config.yaml
n_head: 4
norm_place: "pre"
qk_norm: true
init_std_up: 0.0281
optimizer: "muon_variant"
warmup_steps: 73
decay_fraction: 0.891
final_lr_fraction: 0.1
train_tokens: 567200000
dataset: "wikipedia_en"
Each number is 50 + 15 x the weight over its row's rms, rounded and kept within 0 to 99. Layers, rows and columns count from 0. The size before them is the row's rms in percent of the matrix's.

# layer 2 MLP up, 1536x384, rms 0.148, rows 426-462, columns 288-383
092:55 49 67 40 45 61 56 51 35 25 66 28 37 28 42 75 69 66 46 64 42 56 67 75 39 65 39 58 49 47 62 08 63 46 21 28 26 61 44 37 58 49 55 38 21 55 55 74 42 60 70 37 43 62 60 56 67 69 52 51 53 59 38 76 46 71 55 68 56 59 64 20 76 50 46 50 58 50 52 45 52 65 49 44 40 55 55 59 38 64 17 49 31 49 34 58
086:47 61 37 51 63 34 43 51 32 38 46 75 54 18 42 74 28 36 58 21 59 49 58 65 57 69 63 70 22 62 47 51 40 56 63 48 72 44 39 28 57 54 69 52 42 48 48 39 55 44 32 32 65 43 59 45 34 66 64 60 26 29 64 37 42 43 89 48 43 46 50 42 38 43 83 77 56 46 39 48 51 56 15 81 46 52 86 57 74 31 63 26 47 68 61 51
109:50 65 36 56 64 46 43 65 42 63 37 65 74 78 40 53 26 43 55 63 53 52 31 31 34 58 10 67 37 77 58 34 74 61 64 47 46 61 80 68 58 18 51 56 46 55 38 61 44 45 34 36 56 56 34 41 43 46 42 48 61 58 50 20 38 42 85 43 43 55 58 49 36 44 65 66 73 36 40 61 47 58 30 46 69 00 51 62 55 60 46 48 55 31 23 77
093:60 22 42 55 32 52 24 34 45 45 58 50 26 62 67 41 71 60 00 60 54 33 56 55 32 45 40 63 31 49 37 52 62 52 28 52 61 37 47 47 80 58 39 51 48 57 68 54 44 57 73 63 40 49 73 68 50 60 32 69 50 51 32 38 37 61 41 45 42 54 48 74 26 46 68 23 60 53 50 63 47 37 38 44 55 54 87 39 64 63 60 51 62 38 36 66
099:45 38 62 41 57 33 34 22 81 37 40 72 47 15 47 78 67 53 26 46 63 40 55 84 30 49 45 64 41 82 52 31 66 55 36 57 62 89 26 28 38 24 75 37 77 30 39 50 64 53 45 43 40 43 70 78 19 61 54 27 61 74 40 46 33 45 62 55 32 35 88 61 52 51 53 62 19 45 71 38 55 59 42 55 50 54 58 53 35 47 27 62 44 46 65 69
100:50 44 63 44 54 60 37 58 53 37 46 45 66 00 28 50 34 47 57 51 44 89 45 33 53 97 45 24 47 44 63 50 64 41 55 52 29 84 08 38 59 68 47 50 44 62 64 49 72 50 50 21 37 48 64 40 51 49 43 54 59 58 75 59 51 68 38 83 43 69 33 32 58 64 72 17 26 56 42 56 59 56 50 58 43 52 85 28 30 56 64 55 46 33 41 45
087:30 49 46 75 50 58 30 41 45 62 45 58 58 66 56 33 28 63 59 61 64 56 54 49 64 25 52 38 42 45 39 50 49 40 64 24 67 59 51 48 66 37 60 53 52 44 38 32 52 47 63 60 50 70 36 41 62 58 52 63 35 46 61 59 57 66 41 42 74 59 27 63 41 36 62 37 26 55 16 52 43 62 36 39 62 70 49 63 36 56 42 43 63 61 36 37
113:52 59 26 74 68 35 39 65 60 63 49 46 41 60 70 41 64 37 67 59 53 79 49 65 56 60 71 40 18 61 46 32 64 36 57 71 61 42 92 39 55 43 55 46 68 42 44 28 39 36 47 57 41 36 65 57 46 38 51 68 55 70 42 36 43 62 54 33 37 39 41 54 51 56 56 53 50 78 38 49 43 50 42 60 38 46 44 66 34 49 47 66 63 66 40 53
111:31 28 56 51 50 71 50 63 38 55 30 66 68 52 62 32 57 20 63 62 25 35 76 69 90 46 70 58 61 40 50 64 42 61 48 24 57 49 43 57 56 62 38 44 56 40 57 35 33 52 58 33 30 28 46 60 37 11 40 63 77 58 69 60 57 39 64 73 67 47 61 32 39 54 58 36 71 26 27 51 59 63 52 38 11 29 40 38 11 29 50 47 44 49 53 59
104:82 42 60 42 65 67 71 46 46 44 61 41 65 43 48 51 53 58 88 31 34 61 35 19 54 53 50 40 67 37 52 51 49 44 60 49 60 58 22 46 40 66 59 72 38 78 47 61 36 44 59 41 34 35 47 29 58 49 76 42 56 62 84 54 47 56 53 47 45 70 18 83 40 35 58 52 38 69 58 54 63 48 62 63 36 63 65 58 53 48 56 42 47 46 39 49
094:39 40 53 78 69 65 31 23 58 33 75 48 44 30 74 36 38 34 41 68 54 50 53 44 29 25 60 53 69 79 55 55 36 29 44 68 54 21 64 41 31 46 51 43 47 75 45 59 26 65 52 39 62 49 50 54 44 46 31 75 33 48 58 57 28 12 31 38 58 49 62 65 48 45 48 29 39 47 46 53 72 64 62 46 47 42 53 32 61 00 39 43 66 27 48 43
091:70 31 60 33 45 78 50 61 48 84 46 59 24 53 46 36 41 55 73 41 50 53 57 69 76 50 45 57 68 27 50 40 69 34 59 77 30 51 62 47 61 58 60 56 56 72 39 44 43 23 36 23 45 59 30 24 35 36 29 50 24 63 61 39 43 43 54 58 74 50 26 33 44 53 40 20 20 57 55 63 69 50 42 48 48 61 55 48 83 46 40 60 65 47 47 38
101:47 48 27 49 57 47 71 54 31 44 64 45 47 34 45 75 55 50 38 58 31 84 50 44 60 63 49 73 70 53 36 49 49 64 39 32 49 54 36 39 58 51 30 54 38 44 88 58 17 50 67 63 12 38 34 66 28 60 39 30 54 45 47 67 57 70 34 73 66 53 26 42 64 57 50 69 46 58 73 51 40 37 46 46 67 27 65 54 34 54 47 32 66 38 42 48
103:37 48 54 52 45 59 55 71 63 76 46 70 48 44 48 51 66 14 42 65 62 66 61 51 47 61 34 47 41 44 85 41 42 48 49 22 69 72 62 59 56 64 43 67 44 33 48 50 57 59 50 31 30 83 72 71 44 27 26 69 64 43 27 52 73 39 52 79 46 55 65 69 70 40 58 33 46 66 50 73 62 39 51 70 60 60 60 66 77 52 51 67 25 43 53 15
085:55 55 54 57 64 55 43 45 51 70 70 46 55 61 44 52 43 35 60 51 57 32 57 33 53 67 37 71 67 56 76 28 52 26 68 49 58 53 67 45 52 17 39 49 37 92 53 50 31 42 65 33 28 23 48 53 45 38 55 35 60 62 59 58 47 38 62 53 54 43 72 54 75 19 56 51 48 99 70 43 37 12 57 47 52 69 42 68 28 31 36 23 58 50 60 52
116:35 49 17 37 27 54 43 56 62 66 49 44 40 57 70 49 40 60 53 59 48 55 27 61 67 62 32 57 59 52 80 38 69 48 74 67 64 47 74 67 40 33 48 42 54 32 42 38 67 53 44 44 31 50 40 77 41 21 46 70 41 35 48 69 37 77 78 49 65 52 46 54 72 58 33 58 29 59 51 71 42 35 47 74 47 49 88 57 53 33 64 47 43 55 43 40
099:47 44 53 62 40 52 62 44 61 50 54 61 44 53 34 99 46 31 49 45 50 69 64 63 47 61 49 64 53 27 50 73 43 63 67 51 58 61 39 60 55 48 60 33 28 52 64 47 49 65 68 40 49 39 56 67 70 72 55 65 40 41 48 28 21 38 60 35 73 49 48 55 36 47 28 54 59 38 41 34 38 62 66 51 60 33 55 79 64 50 33 02 41 30 40 45
113:40 43 22 73 56 67 55 31 52 58 37 37 56 54 63 44 47 38 52 44 45 50 54 50 15 23 67 64 23 55 67 58 53 05 21 46 54 40 19 46 42 50 49 33 24 49 46 61 52 40 45 64 41 70 55 73 44 45 53 60 48 64 47 28 20 64 63 58 60 65 61 48 43 58 46 57 58 43 52 72 69 68 27 48 51 90 36 66 48 54 36 48 68 74 54 57
124:42 59 44 78 35 47 53 45 53 64 54 48 66 67 56 75 55 53 47 57 34 42 52 46 47 43 59 21 34 32 51 53 37 10 62 24 41 47 48 40 49 33 62 46 62 40 31 59 30 66 48 55 26 40 26 39 60 43 69 61 59 51 35 53 53 43 43 67 38 84 62 34 71 57 51 64 46 22 45 51 59 43 51 66 25 55 49 38 64 55 55 54 33 59 45 40
106:43 34 40 71 50 40 65 56 46 52 61 46 45 61 45 39 61 47 43 40 00 56 48 55 37 56 48 43 43 49 48 75 70 21 40 65 36 47 51 56 57 52 59 67 22 48 42 34 55 44 55 46 51 35 42 41 57 37 47 64 51 48 40 63 47 45 33 40 27 48 57 54 72 47 56 55 37 21 31 54 37 44 68 50 67 14 31 47 08 30 41 51 53 28 53 15
099:38 42 23 89 56 31 31 47 47 46 37 62 58 44 77 48 29 59 67 31 46 60 54 50 43 49 45 50 69 43 53 53 24 41 54 61 15 50 38 26 69 64 56 05 64 07 43 60 28 53 09 48 55 69 60 68 33 52 44 58 40 46 31 56 76 59 42 51 51 29 59 59 66 42 53 56 36 42 43 61 45 44 70 49 34 61 50 67 54 39 31 63 75 55 62 67
087:67 33 51 48 38 45 61 39 38 59 58 42 28 58 60 40 42 48 24 64 36 68 37 44 42 53 55 58 37 38 48 67 19 27 49 53 57 58 75 57 48 51 51 35 48 46 63 34 58 58 46 50 39 63 34 37 67 51 44 52 52 59 53 54 59 68 34 37 49 81 60 44 70 64 59 51 44 28 29 06 54 50 04 67 51 45 40 42 47 59 47 43 18 56 44 43
100:51 64 33 30 62 63 68 70 57 39 68 59 78 38 45 36 58 24 36 60 44 39 33 35 56 51 65 54 80 56 13 74 41 74 21 34 55 44 58 36 26 32 21 29 58 49 34 20 40 43 48 29 53 55 44 43 47 52 65 56 25 55 64 36 27 59 42 29 29 59 61 79 73 40 70 49 32 50 63 75 75 56 49 65 68 64 31 50 58 59 59 76 48 43 42 45
099:48 66 19 53 34 18 72 26 44 39 57 65 82 69 33 61 69 58 59 49 57 44 35 43 60 49 66 44 41 41 75 41 46 48 58 35 57 40 52 47 56 35 41 30 12 68 35 33 51 27 62 45 49 44 32 40 48 61 69 54 55 59 43 45 38 19 60 68 51 44 31 58 66 40 31 45 34 33 28 44 50 39 37 78 48 50 56 56 50 19 06 22 58 36 48 55
104:65 53 66 31 45 57 56 45 51 48 61 37 42 62 30 63 70 43 49 36 41 52 35 53 61 48 39 60 25 56 45 42 41 58 57 63 54 42 71 65 27 40 49 42 66 68 56 60 73 62 57 39 75 60 90 38 41 61 61 45 70 56 35 41 43 56 55 29 63 56 46 40 51 43 43 43 40 72 41 49 32 24 70 70 45 44 39 60 51 56 65 44 69 67 58 55
108:39 37 47 36 88 42 46 56 72 43 83 57 32 51 78 23 53 31 53 55 17 52 42 46 42 05 33 51 27 63 43 54 50 51 57 47 46 29 35 59 56 54 52 52 76 89 36 55 38 74 71 51 61 37 53 45 34 34 39 67 32 81 50 86 50 84 55 43 30 59 62 56 46 64 46 15 55 24 69 49 37 50 48 40 57 66 42 68 60 51 30 56 51 68 56 38
104:32 54 52 68 78 38 27 48 88 27 59 62 59 54 44 43 52 67 45 59 40 73 41 57 42 49 47 39 44 43 53 65 38 00 54 58 71 58 52 50 44 51 21 66 72 63 76 58 59 61 54 52 65 46 66 37 56 58 26 49 47 52 67 62 56 44 67 73 42 48 49 62 43 56 43 58 60 54 43 58 61 24 47 59 52 13 46 16 83 45 45 80 49 22 56 31
103:33 50 34 43 49 50 71 51 52 48 67 64 23 41 39 53 75 61 17 66 84 29 47 16 33 78 58 63 20 32 51 38 70 37 60 55 39 55 27 32 52 65 44 52 44 66 40 33 06 45 56 60 75 32 27 44 85 37 42 61 53 62 41 50 18 46 39 50 53 50 36 76 53 29 58 41 50 43 50 35 39 44 48 35 35 39 46 94 39 48 62 32 76 43 52 51
093:48 53 34 50 72 66 30 56 51 57 50 30 72 55 35 66 55 46 31 39 64 32 53 54 57 51 34 45 25 52 42 54 54 65 28 43 61 85 42 76 48 64 59 42 31 50 65 59 61 07 44 58 50 53 99 56 49 81 48 72 50 56 42 41 46 46 45 77 32 51 49 78 72 42 44 47 60 80 55 27 76 69 71 34 51 46 40 58 41 27 70 44 32 50 63 54
096:59 42 67 41 57 57 59 57 48 30 61 55 54 30 47 51 48 55 39 38 44 23 47 83 53 67 54 71 23 47 45 62 54 31 60 35 41 27 57 04 57 26 29 34 63 59 55 18 65 61 38 40 64 54 56 69 70 54 62 61 47 32 77 21 36 77 40 45 59 47 38 36 61 42 49 50 55 54 46 09 39 45 73 56 42 56 13 45 44 59 53 55 47 38 50 69
109:43 58 47 31 50 46 42 69 77 55 53 45 46 37 55 43 53 61 50 66 67 40 42 48 47 65 74 70 37 62 51 54 58 30 34 51 51 43 51 66 57 42 35 57 55 37 51 54 43 25 51 70 60 21 68 70 65 65 73 49 51 55 78 25 44 67 50 91 53 41 43 49 50 48 61 56 54 52 44 36 43 61 49 44 40 20 48 35 62 53 43 37 41 61 43 59
107:48 55 43 59 32 63 51 49 53 35 39 24 66 36 72 51 31 68 56 61 40 43 34 44 40 50 44 46 44 41 32 66 42 75 51 33 22 60 32 64 39 40 45 62 31 24 35 25 53 43 82 57 77 55 73 52 63 53 66 58 42 40 49 39 56 42 27 58 57 71 60 39 51 52 48 61 47 51 44 40 64 31 43 51 46 41 65 48 35 18 32 46 61 38 67 53
101:39 60 69 28 44 46 61 36 69 61 48 60 62 45 33 69 38 79 42 68 43 47 61 31 28 53 64 38 56 68 36 25 29 53 49 37 27 44 30 39 49 55 29 72 52 49 45 48 50 44 52 55 68 29 61 57 39 62 53 33 22 49 56 35 72 66 45 62 40 54 44 57 45 43 65 46 44 54 53 31 47 58 62 86 43 55 32 57 49 62 12 45 62 03 41 78
101:40 27 40 31 49 35 20 57 20 47 36 57 49 76 34 29 43 41 57 33 71 28 46 74 42 29 50 84 49 45 55 62 52 53 60 58 57 44 37 48 06 54 56 39 68 38 46 00 48 44 38 83 66 45 66 78 32 51 29 65 54 64 40 45 31 54 76 44 54 39 44 21 39 50 77 57 55 46 49 59 28 37 40 77 39 38 50 48 15 28 44 26 47 65 40 41
096:60 45 74 41 30 33 26 52 48 72 43 29 50 53 48 48 99 32 36 64 58 37 52 16 50 57 60 34 41 61 77 44 74 49 51 63 38 73 68 63 16 50 25 39 38 56 82 62 27 35 68 56 37 54 44 38 45 39 44 67 46 46 34 48 41 18 65 36 58 35 72 63 85 50 42 46 46 44 43 34 58 61 49 28 46 51 52 53 70 62 54 29 49 54 43 35
096:59 70 46 68 56 56 54 09 50 53 50 53 51 76 56 56 44 41 47 49 19 44 44 45 82 57 36 58 36 64 97 46 22 05 56 38 30 46 79 51 61 44 50 60 49 72 39 36 46 47 46 63 63 37 70 53 52 70 32 53 34 44 48 64 55 53 55 49 54 39 55 21 13 25 46 49 67 63 47 64 50 50 27 34 57 59 53 43 22 38 47 44 59 32 75 29
099:51 32 40 68 99 14 18 43 56 42 45 59 52 52 13 48 51 55 55 53 51 47 56 80 76 79 47 66 69 43 35 64 46 47 51 56 40 56 46 49 09 47 47 55 42 42 57 61 60 32 63 39 71 59 45 60 04 49 57 65 62 43 46 53 56 54 25 37 56 46 49 52 66 53 21 75 52 40 58 67 54 28 53 71 36 63 42 49 27 52 46 50 87 45 48 48
# layer 2 MLP down (transposed), 1536x384, rms 0.0547, rows 426-461, columns 288-383
093:60 68 61 57 35 42 61 73 28 36 53 49 44 35 52 46 45 33 56 78 43 52 34 44 42 73 44 80 55 63 47 40 52 47 39 74 55 45 57 50 67 51 50 72 64 36 40 53 43 77 29 40 59 68 60 40 36 58 74 50 45 59 19 84 62 49 54 70 52 52 35 33 30 53 54 33 75 46 60 66 37 44 60 62 53 39 76 71 45 77 42 51 82 26 67 62
085:84 84 35 51 54 62 16 57 33 25 26 58 68 74 63 52 32 35 60 54 49 47 63 45 51 50 66 68 41 54 42 36 88 31 67 32 28 57 49 23 56 55 30 69 30 36 53 42 53 35 35 39 40 58 21 52 19 62 45 28 47 50 38 46 38 55 47 35 37 45 41 44 46 43 30 38 63 32 56 48 73 28 75 70 52 61 60 36 57 63 60 61 55 63 39 58
108:63 23 52 47 38 28 58 64 61 70 74 69 30 53 45 61 19 31 21 57 57 30 53 47 55 58 30 66 54 47 61 38 84 48 65 49 77 64 35 47 82 58 76 57 76 71 67 44 42 46 58 55 68 52 34 58 61 58 47 51 59 59 40 40 26 34 87 21 50 44 53 37 60 73 50 48 53 65 42 67 57 57 54 77 36 56 46 59 40 42 54 73 62 63 45 73
092:69 33 45 26 61 22 47 62 66 73 33 40 39 42 60 48 30 44 39 25 43 25 58 29 32 50 20 64 83 35 55 38 43 60 69 27 46 46 78 42 55 19 62 61 51 23 52 37 34 45 44 57 30 25 42 36 50 64 53 64 41 28 52 43 73 36 43 47 36 41 46 62 71 42 61 35 59 52 59 44 44 25 51 41 25 50 70 57 41 66 67 26 44 50 60 54
105:38 20 56 65 60 73 18 40 44 80 36 52 39 67 56 55 39 46 28 70 66 24 55 47 49 54 42 42 43 69 62 65 53 59 45 56 48 33 57 33 60 68 49 51 50 65 61 48 58 50 49 33 46 40 52 58 42 70 48 29 52 46 46 72 39 40 47 21 60 57 38 51 37 43 53 50 09 57 46 80 46 61 25 58 27 43 53 66 66 63 57 57 52 61 57 56
099:41 67 52 45 30 47 55 37 43 41 79 29 66 39 60 18 33 29 48 10 47 40 61 60 65 23 69 31 81 30 55 52 44 71 32 46 34 57 48 58 38 46 45 50 47 46 58 48 32 63 58 72 39 41 42 22 68 49 45 30 53 49 45 59 40 42 64 52 59 41 52 26 55 49 41 31 51 35 67 70 56 69 50 15 50 44 23 66 76 19 42 45 57 60 54 44
091:66 41 70 65 73 58 34 52 21 35 68 60 45 44 41 40 55 53 43 81 45 48 61 56 37 49 40 61 53 64 27 56 18 45 41 66 35 43 39 41 18 47 64 36 56 44 91 45 53 35 46 21 53 53 59 90 54 40 31 54 81 84 56 46 33 51 76 52 43 46 68 44 86 45 56 63 63 29 61 69 62 64 62 39 47 33 47 34 58 51 67 38 60 65 31 63
111:77 41 36 82 15 27 29 63 45 64 53 60 54 87 30 55 55 77 79 66 34 60 57 28 49 53 43 32 41 64 53 39 59 29 50 67 52 53 33 61 80 48 65 41 46 85 63 42 62 70 44 49 00 51 35 48 56 39 58 66 58 59 48 57 14 64 70 55 50 56 55 35 17 43 30 65 55 61 88 57 78 72 74 48 62 49 65 18 82 51 64 62 37 52 55 28
107:48 45 64 52 50 55 64 51 48 51 55 52 68 66 43 62 71 77 42 61 62 45 48 25 53 57 34 49 67 53 58 49 38 51 49 35 71 59 50 35 55 43 78 50 41 20 49 19 46 73 46 48 79 57 32 67 41 41 56 35 50 28 36 58 24 30 65 76 57 45 49 43 66 38 63 34 56 72 31 42 61 40 64 69 37 45 19 38 27 45 52 54 58 29 72 42
101:58 35 64 58 49 45 78 51 60 61 44 30 75 50 68 66 26 70 77 71 57 75 64 20 31 70 68 62 44 44 56 55 41 49 77 37 58 45 52 52 05 55 60 75 66 76 51 37 28 68 37 48 37 38 55 24 84 35 53 59 50 32 72 51 62 54 68 45 58 54 28 53 35 49 47 36 45 32 53 57 47 40 41 58 61 62 54 63 50 67 35 46 63 41 39 44
103:54 49 67 69 52 58 43 79 52 80 61 70 49 56 61 49 56 55 34 56 72 47 47 45 69 36 71 57 24 57 52 50 85 71 67 52 45 36 43 54 43 64 46 70 22 24 65 65 25 58 51 49 56 49 48 43 51 21 34 47 29 37 30 49 62 21 56 65 49 29 52 60 54 84 58 38 33 59 52 81 65 26 72 39 52 61 67 47 54 52 63 44 67 55 26 60
095:52 65 08 99 46 42 38 44 64 43 59 45 48 44 58 29 62 46 75 75 16 38 50 31 55 60 62 49 49 54 50 34 33 49 30 72 38 46 61 57 39 50 47 34 50 67 79 28 28 53 63 31 27 41 55 55 52 49 52 58 67 54 40 45 74 51 61 66 40 55 66 69 51 55 52 69 40 35 30 50 51 66 85 31 47 37 44 42 49 53 38 41 49 44 37 49
110:23 51 50 55 49 08 64 32 40 45 57 48 43 35 30 47 36 59 52 59 35 45 43 39 13 56 32 49 62 55 66 55 65 45 38 38 46 62 61 50 65 32 38 44 64 59 43 70 56 45 51 64 19 64 41 48 46 07 39 63 45 72 67 47 46 91 50 39 52 58 67 25 42 52 30 73 29 63 47 44 58 38 43 42 64 60 37 58 20 43 53 55 70 57 62 60
105:79 34 57 44 52 38 43 53 47 57 36 63 35 50 33 72 38 70 57 56 33 59 64 42 52 70 69 45 23 47 46 54 21 49 66 51 53 56 66 40 30 56 50 52 29 55 49 60 58 79 28 17 23 49 57 61 69 60 27 58 50 54 38 23 52 61 45 56 64 78 65 74 40 62 30 47 39 80 33 47 49 27 74 25 16 34 48 53 70 55 42 58 50 49 55 28
086:34 44 39 30 80 44 47 36 78 64 41 35 55 44 54 50 59 68 61 83 50 39 79 76 45 44 46 60 38 64 69 32 59 39 62 68 36 37 68 55 25 67 62 43 46 27 49 38 54 35 44 47 38 54 62 69 66 56 40 54 69 56 29 69 76 50 46 51 49 62 61 50 48 32 61 63 41 62 40 42 52 25 44 63 74 56 53 51 47 68 59 45 27 39 56 37
113:76 35 58 39 82 65 40 47 47 40 42 71 41 57 78 64 24 62 36 61 61 52 50 59 49 35 48 63 64 32 30 56 23 38 23 37 32 44 53 32 80 38 44 67 67 65 44 46 52 32 27 56 53 47 64 53 44 54 52 56 28 32 56 29 62 42 64 47 61 39 59 62 23 35 25 24 37 75 58 46 51 39 41 46 48 56 25 54 29 51 30 53 71 43 25 31
104:48 35 55 77 59 33 42 41 80 60 85 35 69 52 56 46 44 50 64 72 49 75 46 45 41 23 58 59 29 53 52 39 54 61 51 47 61 27 60 53 51 45 53 77 46 62 28 36 48 50 28 46 44 38 48 69 24 53 49 28 52 66 50 65 32 70 69 54 60 52 64 43 45 81 80 24 81 39 34 50 48 32 30 82 26 61 33 50 47 66 57 65 61 49 55 81
109:55 39 45 62 55 62 93 61 65 59 45 33 56 27 43 57 43 46 51 20 66 73 46 33 61 61 55 66 61 30 81 54 59 44 47 83 19 50 42 68 32 64 32 75 55 53 49 54 39 67 43 71 53 68 46 60 41 60 39 57 43 96 79 48 64 32 56 39 78 25 24 49 24 54 74 49 52 51 51 56 40 31 48 48 77 52 44 60 42 47 59 53 64 55 46 40
122:35 42 61 15 70 63 65 68 46 28 15 67 37 20 31 40 61 70 14 53 67 67 38 65 68 72 77 71 55 50 70 62 54 54 42 60 65 66 45 65 27 38 57 38 46 66 56 36 45 47 63 59 43 48 35 48 66 49 79 45 64 41 81 56 55 61 21 73 48 62 39 15 59 58 31 61 60 75 49 80 66 58 64 71 30 51 47 51 58 51 63 47 71 55 75 47
108:53 71 42 57 67 40 24 43 54 53 29 46 65 46 77 47 44 54 63 52 50 54 52 48 29 55 36 58 50 38 62 56 31 82 82 55 71 57 70 45 42 54 75 70 58 56 54 30 56 40 35 58 47 76 65 48 12 67 55 77 38 32 60 64 62 69 73 51 32 34 72 35 71 54 56 88 40 57 41 51 36 57 43 69 76 77 29 48 72 40 82 59 61 35 75 63
100:69 44 87 54 46 16 58 60 53 50 39 41 56 34 57 54 74 49 56 60 48 66 45 74 62 33 33 58 53 56 46 38 58 27 60 64 42 86 29 52 53 71 44 44 90 48 61 45 45 58 56 18 42 38 35 58 63 55 55 37 60 67 20 34 67 40 30 33 46 47 51 35 49 73 48 52 30 36 30 45 35 32 69 54 33 54 40 71 66 53 44 42 32 46 43 79
094:38 43 41 42 37 50 39 43 61 49 63 63 62 72 48 45 60 62 22 39 64 58 52 17 73 59 72 66 71 29 50 58 63 58 52 48 73 54 54 45 56 69 62 14 74 48 40 46 51 43 55 31 37 41 64 72 45 82 66 68 63 47 38 52 48 38 52 44 59 49 60 63 44 54 52 40 64 50 64 36 69 28 42 24 64 46 40 32 67 63 39 51 32 46 39 54
108:53 39 72 53 15 64 47 58 44 32 53 38 56 53 41 67 38 65 91 72 36 49 40 72 69 62 54 72 27 42 62 24 34 45 59 50 56 60 21 68 78 62 39 75 55 50 24 61 30 45 59 34 28 43 60 62 73 53 47 55 50 45 73 31 56 58 54 62 64 25 43 43 40 29 29 68 63 22 27 40 98 54 49 56 42 48 46 72 66 44 84 78 53 50 62 63
104:41 62 57 47 38 36 31 37 54 58 64 33 43 69 52 37 68 17 44 57 54 53 52 82 24 53 33 35 37 35 34 35 45 22 32 49 62 54 43 64 71 58 49 37 64 58 43 37 56 20 62 29 55 67 56 34 66 60 56 47 51 45 29 58 85 62 71 57 51 57 58 56 90 32 74 47 47 57 47 51 45 45 60 60 72 31 28 27 73 49 59 59 45 43 51 65
102:58 43 14 32 30 43 59 66 31 63 59 65 58 59 69 35 10 37 43 53 48 24 40 41 51 35 69 40 27 49 51 60 54 66 75 67 51 60 55 77 70 56 39 55 58 29 38 32 63 29 39 38 49 65 58 50 58 33 49 41 21 42 59 25 25 25 40 51 53 51 44 64 50 75 28 57 41 65 45 51 41 66 83 50 42 53 71 48 57 59 55 42 46 67 56 81
108:50 49 30 56 58 48 57 58 45 62 30 31 49 54 51 49 41 55 51 42 48 62 62 54 65 47 53 49 36 06 69 39 47 44 68 48 53 64 67 63 22 41 24 13 45 22 57 38 26 69 57 53 37 74 30 43 85 49 69 34 53 42 45 29 51 52 68 28 73 51 64 68 47 55 38 80 57 53 21 43 52 48 54 44 50 47 58 68 53 37 48 14 37 67 29 69
094:51 33 59 43 41 50 28 67 59 58 36 54 20 55 57 44 33 39 41 48 77 58 78 53 46 56 78 49 43 57 40 39 54 54 45 11 73 46 58 74 33 56 71 40 40 34 34 50 39 44 37 45 23 28 13 51 66 68 74 47 16 63 45 68 48 47 56 56 54 33 24 61 56 33 88 34 34 59 58 49 54 64 43 20 72 63 39 65 59 37 58 40 87 54 68 60
106:54 63 56 56 50 51 57 35 48 23 55 49 21 43 22 57 42 61 75 57 64 39 65 42 51 67 50 46 53 84 38 50 81 41 23 38 19 47 72 50 47 99 47 49 28 34 64 24 49 48 47 57 41 36 64 60 52 58 52 67 76 53 53 30 52 22 54 56 20 46 57 61 64 53 27 38 63 51 54 19 51 51 37 60 59 40 36 56 52 54 57 40 35 64 54 56
091:67 54 39 57 37 52 69 59 59 45 39 76 57 44 22 59 49 56 62 47 64 21 24 29 44 44 68 70 51 65 48 29 39 44 40 34 41 66 55 45 43 39 34 38 36 89 42 37 63 55 41 54 29 50 35 44 71 68 71 53 37 64 29 49 35 48 51 55 71 63 70 41 55 87 66 77 84 49 63 58 70 62 44 39 52 56 44 67 29 22 46 36 56 40 37 35
103:52 56 44 73 49 50 70 45 71 48 22 79 34 58 45 53 52 71 12 79 58 10 36 41 70 58 41 57 36 30 20 70 37 34 58 45 41 39 96 56 43 43 63 18 62 19 81 47 37 58 31 57 37 59 41 76 25 53 44 46 58 62 70 60 32 76 61 26 30 66 61 40 38 67 53 48 44 60 34 59 62 50 23 50 28 73 58 76 38 72 83 65 40 69 58 45
111:61 27 23 44 63 62 56 58 67 25 17 41 15 64 32 54 52 63 36 55 30 69 49 42 38 47 18 63 55 49 44 85 56 35 63 16 40 61 63 23 42 24 34 43 76 59 39 40 39 66 26 32 61 54 40 55 40 51 61 47 63 81 69 42 36 21 54 47 51 46 22 06 22 79 39 58 67 49 38 58 53 37 64 62 33 52 22 27 52 52 43 67 72 40 32 58
107:73 50 44 61 35 26 66 54 31 78 89 73 22 73 59 56 52 45 58 39 51 76 37 46 72 42 68 35 33 24 44 74 53 61 38 56 70 60 22 44 62 40 46 32 69 60 75 61 67 50 67 38 50 37 61 51 64 50 34 61 49 50 46 48 61 58 49 52 67 07 10 57 32 50 23 73 26 27 20 45 43 67 74 50 28 59 24 56 46 54 47 58 58 56 45 51
103:73 60 40 46 38 52 42 40 65 33 40 40 76 38 37 47 46 24 31 43 53 46 58 77 36 58 56 52 73 23 62 32 55 45 71 57 37 64 70 48 48 47 16 33 57 33 57 67 51 57 40 53 42 35 55 29 60 34 34 69 58 59 23 74 38 59 84 39 64 42 42 86 58 59 65 64 13 51 59 56 34 62 58 51 70 32 10 47 74 43 68 30 45 52 51 64
094:34 17 78 18 42 43 35 79 30 42 55 46 52 49 48 32 53 51 66 49 58 67 38 40 53 53 49 52 26 25 82 61 50 32 62 57 60 36 53 67 49 55 69 61 50 62 50 57 30 59 75 53 86 52 44 33 50 33 58 43 73 57 25 70 49 63 59 66 68 40 22 50 68 69 71 06 65 70 52 33 42 60 66 53 53 48 24 54 19 48 70 44 43 65 59 64
096:62 71 12 70 57 55 22 59 57 39 47 31 59 37 46 44 38 45 56 63 41 41 50 43 40 37 50 40 30 56 37 82 41 31 65 49 62 56 53 31 62 47 54 70 46 41 60 52 65 56 38 37 42 92 81 51 39 50 69 53 49 50 59 77 94 30 37 47 61 65 33 99 57 51 48 64 38 62 56 80 38 77 32 73 58 46 58 70 57 41 63 45 29 72 58 56
092:37 63 50 32 41 71 50 79 37 77 65 39 36 71 70 48 67 45 76 84 59 64 40 76 55 70 59 47 46 46 50 52 72 67 70 51 20 42 74 54 65 58 59 54 42 50 33 55 54 46 40 46 72 61 56 59 31 81 44 62 48 45 56 32 54 83 46 47 71 58 66 63 56 35 56 64 38 52 44 50 25 55 40 45 43 58 21 31 74 50 44 42 50 49 66 66